config.yaml
n_layer: 12
n_head: 2
head_dim: 128
qk_norm: false
tie_embeddings: false
extras: ["capped logits"]
lr: 0.00295
weight_decay: 0.1
train_tokens: 901400000
Each number is 200 + 40 x the weight over its row's rms, rounded and kept within 0 to 999. Layers, rows and columns count from 0. The size before them is the row's rms in percent of the matrix's.

# layer 4 attention query, 256x256, rms 0.146, rows 148-198, columns 0-63
093,235,228,175,222,201,114,193,173,228,227,111,217,161,247,145,186,174,220,177,193,207,235,193,139,231,142,204,192,200,197,173,190,274,187,184,208,313,170,193,233,253,205,85,138,208,210,233,188,109,270,204,209,214,204,193,259,210,215,264,194,188,261,192,152
086,238,170,211,191,178,221,244,224,236,225,102,239,215,197,171,218,150,227,189,156,224,189,220,150,170,221,189,221,142,172,180,179,246,196,168,136,255,179,222,231,197,163,203,204,146,182,215,204,158,122,134,213,266,191,159,253,213,174,214,212,152,145,201,179
086,111,125,221,212,215,202,192,237,170,191,202,180,223,189,197,142,217,243,257,243,213,161,186,261,298,192,179,208,204,260,213,172,250,162,174,186,144,190,153,197,203,233,159,120,250,199,173,220,246,233,213,186,115,195,112,241,178,258,189,200,261,183,103,227
089,190,180,200,149,177,201,187,183,178,219,238,275,267,246,256,192,259,220,237,141,251,285,226,162,225,170,243,208,224,131,158,185,166,181,187,207,238,222,204,230,196,236,181,329,227,236,153,186,191,208,128,184,194,201,145,155,158,198,184,331,191,159,238,217
097,117,180,174,147,259,215,238,230,230,210,199,193,217,217,172,193,174,192,243,164,124,178,196,190,160,186,320,214,151,168,220,256,103,279,166,136,121,178,170,224,237,152,196,138,217,187,236,232,224,165,176,184,260,176,233,148,214,164,207,160,248,187,163,190
092,108,231,220,184,206,100,185,183,169,187,230,244,221,175,210,204,197,215,213,270,137,213,222,227,179,213,262,188,258,186,150,152,226,206,205,248,133,179,116,181,261,180,265,219,220,198,208,120,218,217,199,178,162,195,194,86,248,152,234,242,198,142,152,167
089,195,180,199,210,218,225,200,182,122,213,174,224,176,179,248,247,178,211,243,186,203,242,124,234,159,193,206,203,173,141,166,189,197,203,165,150,164,192,218,179,233,222,229,229,207,256,224,216,273,190,172,157,181,196,257,191,219,229,124,152,171,205,198,194
092,214,219,91,153,212,155,173,141,262,267,184,146,207,142,222,196,222,212,162,211,223,257,210,146,204,188,238,242,187,227,197,154,109,223,191,253,240,194,188,183,127,174,270,167,162,161,208,240,226,199,176,194,186,236,253,187,134,172,302,125,192,208,227,185
096,167,139,261,198,221,277,201,195,154,182,207,220,239,198,248,174,225,264,259,177,126,194,196,254,215,239,214,236,148,306,181,191,208,129,168,145,223,239,207,225,109,261,303,126,224,159,171,171,260,263,164,196,174,163,137,240,222,245,144,187,216,206,176,181
095,267,239,220,199,105,154,136,248,182,256,189,220,234,208,262,221,174,131,154,246,131,230,244,205,237,166,194,195,209,212,203,212,241,136,251,146,166,217,160,240,254,109,193,184,222,176,206,212,183,245,172,263,166,212,184,155,214,258,190,124,142,149,217,213
090,154,210,135,210,182,149,222,68,200,184,137,196,157,149,198,159,207,239,147,160,212,216,231,221,161,140,208,178,188,115,213,174,163,215,227,167,206,231,196,189,130,234,227,187,199,138,187,171,147,224,169,190,264,202,250,171,191,236,202,161,241,138,250,217
091,233,170,219,176,265,202,201,229,207,201,251,215,150,177,157,164,207,208,155,246,115,244,214,170,227,213,172,284,225,172,159,227,201,204,288,182,188,158,220,193,225,178,268,263,246,163,151,210,239,179,209,125,242,218,166,145,157,156,244,248,144,223,244,177
102,284,223,214,216,150,238,228,237,169,231,245,156,240,147,196,233,160,225,162,245,219,168,156,262,186,186,233,171,155,201,217,140,205,161,181,217,148,166,208,190,229,206,178,248,208,183,210,205,205,258,229,241,83,192,174,168,158,124,253,113,117,184,149,223
101,178,138,166,241,282,176,180,191,135,145,218,194,187,180,239,266,162,190,194,142,161,187,191,187,186,224,163,196,263,233,201,176,254,254,137,215,197,147,241,197,184,217,316,143,224,247,266,248,208,127,214,201,195,232,254,183,183,181,191,245,232,176,212,265
095,231,176,204,207,197,162,225,197,198,258,234,128,180,231,199,183,181,168,157,226,208,178,150,100,226,164,115,194,158,195,184,212,148,195,193,254,215,222,195,225,265,197,220,170,199,170,177,180,222,221,202,237,147,226,202,186,178,246,211,184,210,236,198,177
097,210,263,220,222,146,225,232,193,201,111,196,156,276,254,189,226,209,141,191,160,173,197,171,247,134,267,139,273,246,263,168,194,205,162,230,203,248,174,298,111,159,145,200,206,192,210,157,160,183,155,201,96,157,172,127,206,224,112,245,224,155,261,198,153
091,193,257,187,120,199,105,189,217,253,213,223,179,253,149,181,191,195,185,213,169,168,259,188,225,133,166,232,282,187,213,164,218,138,174,217,268,233,212,246,184,185,187,160,202,226,239,219,118,238,221,152,144,212,232,196,221,191,144,216,229,169,220,221,180
088,201,290,243,195,164,172,197,132,185,232,197,172,267,170,190,205,233,287,191,231,281,193,225,186,254,189,215,144,220,172,215,225,212,175,151,244,222,132,239,187,158,191,181,230,162,176,187,252,224,145,170,194,202,148,216,82,186,196,204,185,266,169,162,226
096,204,169,217,173,199,226,191,195,131,150,171,216,188,157,267,192,131,198,142,170,183,233,262,237,238,84,225,264,198,288,227,154,237,161,165,212,179,156,183,185,247,172,223,279,237,193,237,212,167,187,199,209,227,234,199,239,182,201,192,210,195,184,172,183
104,173,221,260,184,159,169,204,165,163,221,263,237,110,206,145,186,242,203,155,245,151,227,222,240,192,212,206,237,239,200,144,262,240,241,172,257,192,187,165,181,212,180,137,175,210,183,177,154,159,175,173,218,178,148,169,133,122,219,250,195,208,212,222,169
103,293,182,231,180,220,175,177,309,198,143,238,201,201,195,193,224,145,160,131,190,235,165,199,184,133,228,305,207,206,194,205,228,162,253,213,242,155,237,211,199,194,185,172,154,164,269,201,144,199,161,204,274,89,169,211,228,198,190,222,157,171,161,187,208
089,107,304,216,191,136,153,138,142,221,216,201,171,159,154,196,237,218,232,305,235,217,159,138,181,154,241,176,199,210,135,220,242,161,207,171,188,164,206,246,197,231,189,135,190,232,192,234,235,174,143,178,87,258,228,234,226,228,235,193,183,199,187,173,230
099,209,242,238,177,219,274,248,188,139,237,188,184,241,250,176,226,227,188,214,178,142,198,203,173,259,259,185,194,133,211,203,266,237,241,130,284,209,190,210,222,254,179,141,125,178,233,234,228,222,198,219,156,125,251,251,240,210,167,197,306,151,228,225,246
101,135,202,200,158,162,198,220,184,274,205,179,202,250,237,176,236,207,200,94,223,247,225,202,208,152,266,288,109,181,284,199,162,245,243,205,247,217,272,190,190,251,207,198,231,150,160,159,216,240,118,196,264,185,180,197,303,212,124,217,217,163,186,200,217
095,165,257,199,158,194,196,167,168,226,233,231,193,209,192,143,210,170,200,153,184,239,182,194,146,142,242,169,196,196,178,220,210,146,188,199,155,295,231,252,191,161,142,144,194,181,191,191,244,200,207,186,194,156,210,170,180,196,120,216,231,169,273,185,180
097,203,239,182,201,253,196,192,267,219,152,146,228,147,255,211,156,192,243,239,182,152,153,226,235,166,138,226,198,188,233,161,171,222,234,174,184,236,236,242,248,268,234,174,198,274,258,208,205,231,199,166,197,211,168,212,252,163,192,156,204,213,198,144,188
107,234,203,164,109,127,146,164,208,186,180,161,178,177,221,207,210,225,179,242,170,223,213,262,189,137,168,217,185,104,268,193,214,189,224,173,162,201,219,220,147,224,225,225,138,208,237,225,246,179,155,220,184,256,216,323,209,192,181,196,205,221,171,187,205
094,166,212,216,228,219,189,166,204,291,196,196,205,137,248,196,216,309,164,176,209,180,211,178,159,158,192,291,200,195,230,251,248,179,238,249,254,156,141,199,267,141,231,309,261,249,242,164,229,253,169,213,184,181,328,123,203,185,174,180,151,166,178,338,229
103,190,219,207,154,200,233,180,201,211,190,155,207,97,212,209,159,219,206,144,203,222,131,246,157,256,147,200,270,231,180,229,201,130,248,191,167,133,193,150,151,231,196,144,185,172,191,214,208,146,145,195,199,243,252,254,244,204,190,179,125,200,260,194,185
093,157,200,207,127,118,193,219,159,225,240,260,151,193,170,175,263,230,180,218,203,148,223,217,151,202,210,136,168,261,221,177,262,154,171,177,170,170,131,204,128,184,251,200,195,198,190,221,221,207,241,232,251,245,272,124,159,145,186,172,216,239,196,254,211
106,199,204,213,218,161,194,161,190,186,227,141,192,184,177,215,210,151,192,208,216,174,144,171,201,214,202,186,212,175,201,158,185,208,216,193,269,189,226,175,275,266,192,198,146,192,193,212,256,283,215,234,152,220,193,187,188,196,174,229,220,232,266,223,191
103,228,254,202,314,284,234,193,165,176,203,235,173,186,216,205,227,261,113,188,158,209,220,139,242,190,232,215,283,198,189,215,157,216,173,192,266,221,187,176,202,167,220,201,158,243,152,177,230,176,192,251,197,202,194,250,177,309,225,185,267,202,166,169,178
098,128,246,179,194,182,244,181,214,168,146,197,187,169,194,260,184,204,203,214,195,140,158,141,177,184,194,213,144,213,191,216,162,208,169,190,212,284,183,252,210,224,191,199,234,205,262,170,214,264,208,136,158,210,272,106,288,202,158,186,191,213,208,112,217
096,236,134,187,192,179,179,218,178,131,203,165,170,211,216,96,191,249,208,207,171,205,255,213,212,163,114,144,182,179,119,224,150,184,110,215,180,205,200,208,202,269,179,217,212,225,275,216,218,234,210,245,229,223,203,178,252,250,238,230,267,180,256,167,236
097,165,204,249,220,114,205,230,218,161,215,225,203,245,114,200,141,174,189,220,214,180,233,177,237,171,237,142,203,140,224,225,151,239,155,172,192,238,182,146,162,250,128,158,179,207,182,110,197,219,236,133,164,271,213,210,252,161,235,253,153,220,157,168,202
107,257,210,243,207,137,135,178,224,141,273,185,135,230,213,192,188,194,154,270,213,261,207,146,179,113,191,228,239,99,200,220,128,199,204,181,226,204,165,198,169,207,163,266,212,218,189,210,192,203,301,244,183,116,180,135,169,209,178,225,222,153,231,270,237
102,180,219,118,190,138,200,93,159,135,159,217,75,236,214,237,204,189,170,215,218,180,210,203,219,166,152,189,151,267,318,144,183,239,202,186,215,213,218,176,185,183,210,208,213,204,235,135,116,168,211,157,227,216,216,209,152,219,194,227,161,221,135,175,164
100,179,130,177,215,207,271,205,237,216,216,181,245,273,182,196,195,253,182,210,129,204,225,249,174,240,229,164,211,214,164,188,185,225,163,208,244,222,220,214,198,225,171,240,118,167,209,240,241,283,198,214,239,305,208,250,193,237,215,189,186,189,239,206,208
107,201,163,207,230,225,293,194,211,128,147,178,189,135,118,135,252,166,189,204,244,155,226,179,251,250,210,206,161,135,233,148,198,203,226,157,164,205,159,141,188,223,192,223,196,187,216,195,206,220,276,197,152,162,238,204,176,95,167,169,205,152,240,201,219
103,204,184,187,200,217,152,211,214,146,186,231,203,177,280,151,168,265,195,167,148,230,189,140,174,200,219,187,164,180,198,152,313,157,242,184,261,264,207,257,232,203,129,138,229,217,178,213,175,154,214,170,261,165,181,177,318,206,200,207,210,71,181,198,239
110,206,245,197,237,228,126,172,272,243,221,158,173,150,116,222,209,148,274,187,194,258,228,235,175,230,193,301,249,194,174,207,226,181,217,200,191,248,146,149,199,215,218,182,202,187,208,201,126,98,216,213,231,219,222,225,160,169,175,140,193,233,109,224,196
109,216,267,194,208,186,214,181,234,221,195,214,218,233,194,255,264,228,212,176,211,188,176,195,260,150,170,201,291,92,210,251,219,205,144,220,217,218,116,254,225,282,243,181,236,194,186,193,221,137,240,183,166,178,211,147,205,237,181,217,290,153,220,183,199
104,198,205,229,165,140,178,202,244,224,244,211,157,203,161,259,220,196,118,188,220,250,213,166,261,176,151,184,206,172,194,202,172,222,232,168,247,250,151,181,207,136,168,156,106,182,250,242,258,130,248,217,158,186,272,224,234,144,261,200,210,141,206,281,171
104,185,243,241,173,214,174,204,153,197,163,146,129,181,133,152,202,257,128,147,153,224,190,214,175,134,205,175,158,187,209,140,258,189,209,198,297,306,150,214,217,242,219,130,213,176,159,169,169,255,201,193,199,153,200,208,183,249,202,185,170,153,229,219,202
108,204,150,263,107,183,219,183,231,191,266,197,205,222,274,202,159,214,212,195,148,169,181,274,194,157,189,213,206,185,233,190,251,245,242,274,218,238,269,194,258,220,243,112,224,152,241,193,180,166,245,147,146,209,280,188,194,196,202,246,250,152,253,174,219
111,179,175,185,264,170,275,209,260,126,214,168,187,202,189,254,203,200,118,187,163,225,201,190,259,261,190,203,164,209,211,222,176,230,203,254,130,206,237,147,251,273,272,176,246,224,250,210,209,205,262,212,222,220,216,205,209,172,200,256,123,170,233,228,147
097,205,151,227,245,180,253,185,232,198,179,149,206,237,245,211,241,200,236,193,174,266,234,194,152,129,246,289,285,156,221,219,188,199,170,196,235,96,204,212,128,190,255,225,188,212,207,249,203,170,184,221,194,233,199,262,226,187,279,197,224,220,175,170,182
105,182,204,137,120,168,269,150,244,192,107,253,147,139,330,174,194,232,196,196,137,246,194,168,204,192,207,166,228,163,204,213,185,223,201,176,160,154,152,237,167,237,159,148,176,178,251,243,216,221,194,181,190,178,221,170,243,207,126,166,226,113,191,190,200
110,212,165,195,169,256,130,226,189,246,154,210,170,181,231,195,104,176,240,233,174,135,114,156,174,319,258,197,186,217,187,205,239,226,246,196,275,79,168,234,243,228,182,129,137,175,252,254,209,179,195,145,235,276,241,201,120,186,180,162,207,215,186,162,194
099,223,207,249,151,253,180,238,166,243,181,231,206,189,224,249,245,276,248,204,263,211,217,188,215,141,139,212,203,238,246,215,191,229,153,198,149,148,273,155,231,120,208,215,234,188,147,165,212,227,251,178,213,225,142,178,214,216,195,252,198,162,182,128,214
109,215,126,286,137,248,186,235,171,186,194,211,213,207,193,224,235,161,250,217,257,255,165,202,292,262,195,231,235,210,189,188,138,262,208,300,197,227,226,250,192,214,276,280,171,217,192,181,180,200,166,156,184,105,299,204,237,236,190,169,201,176,197,204,150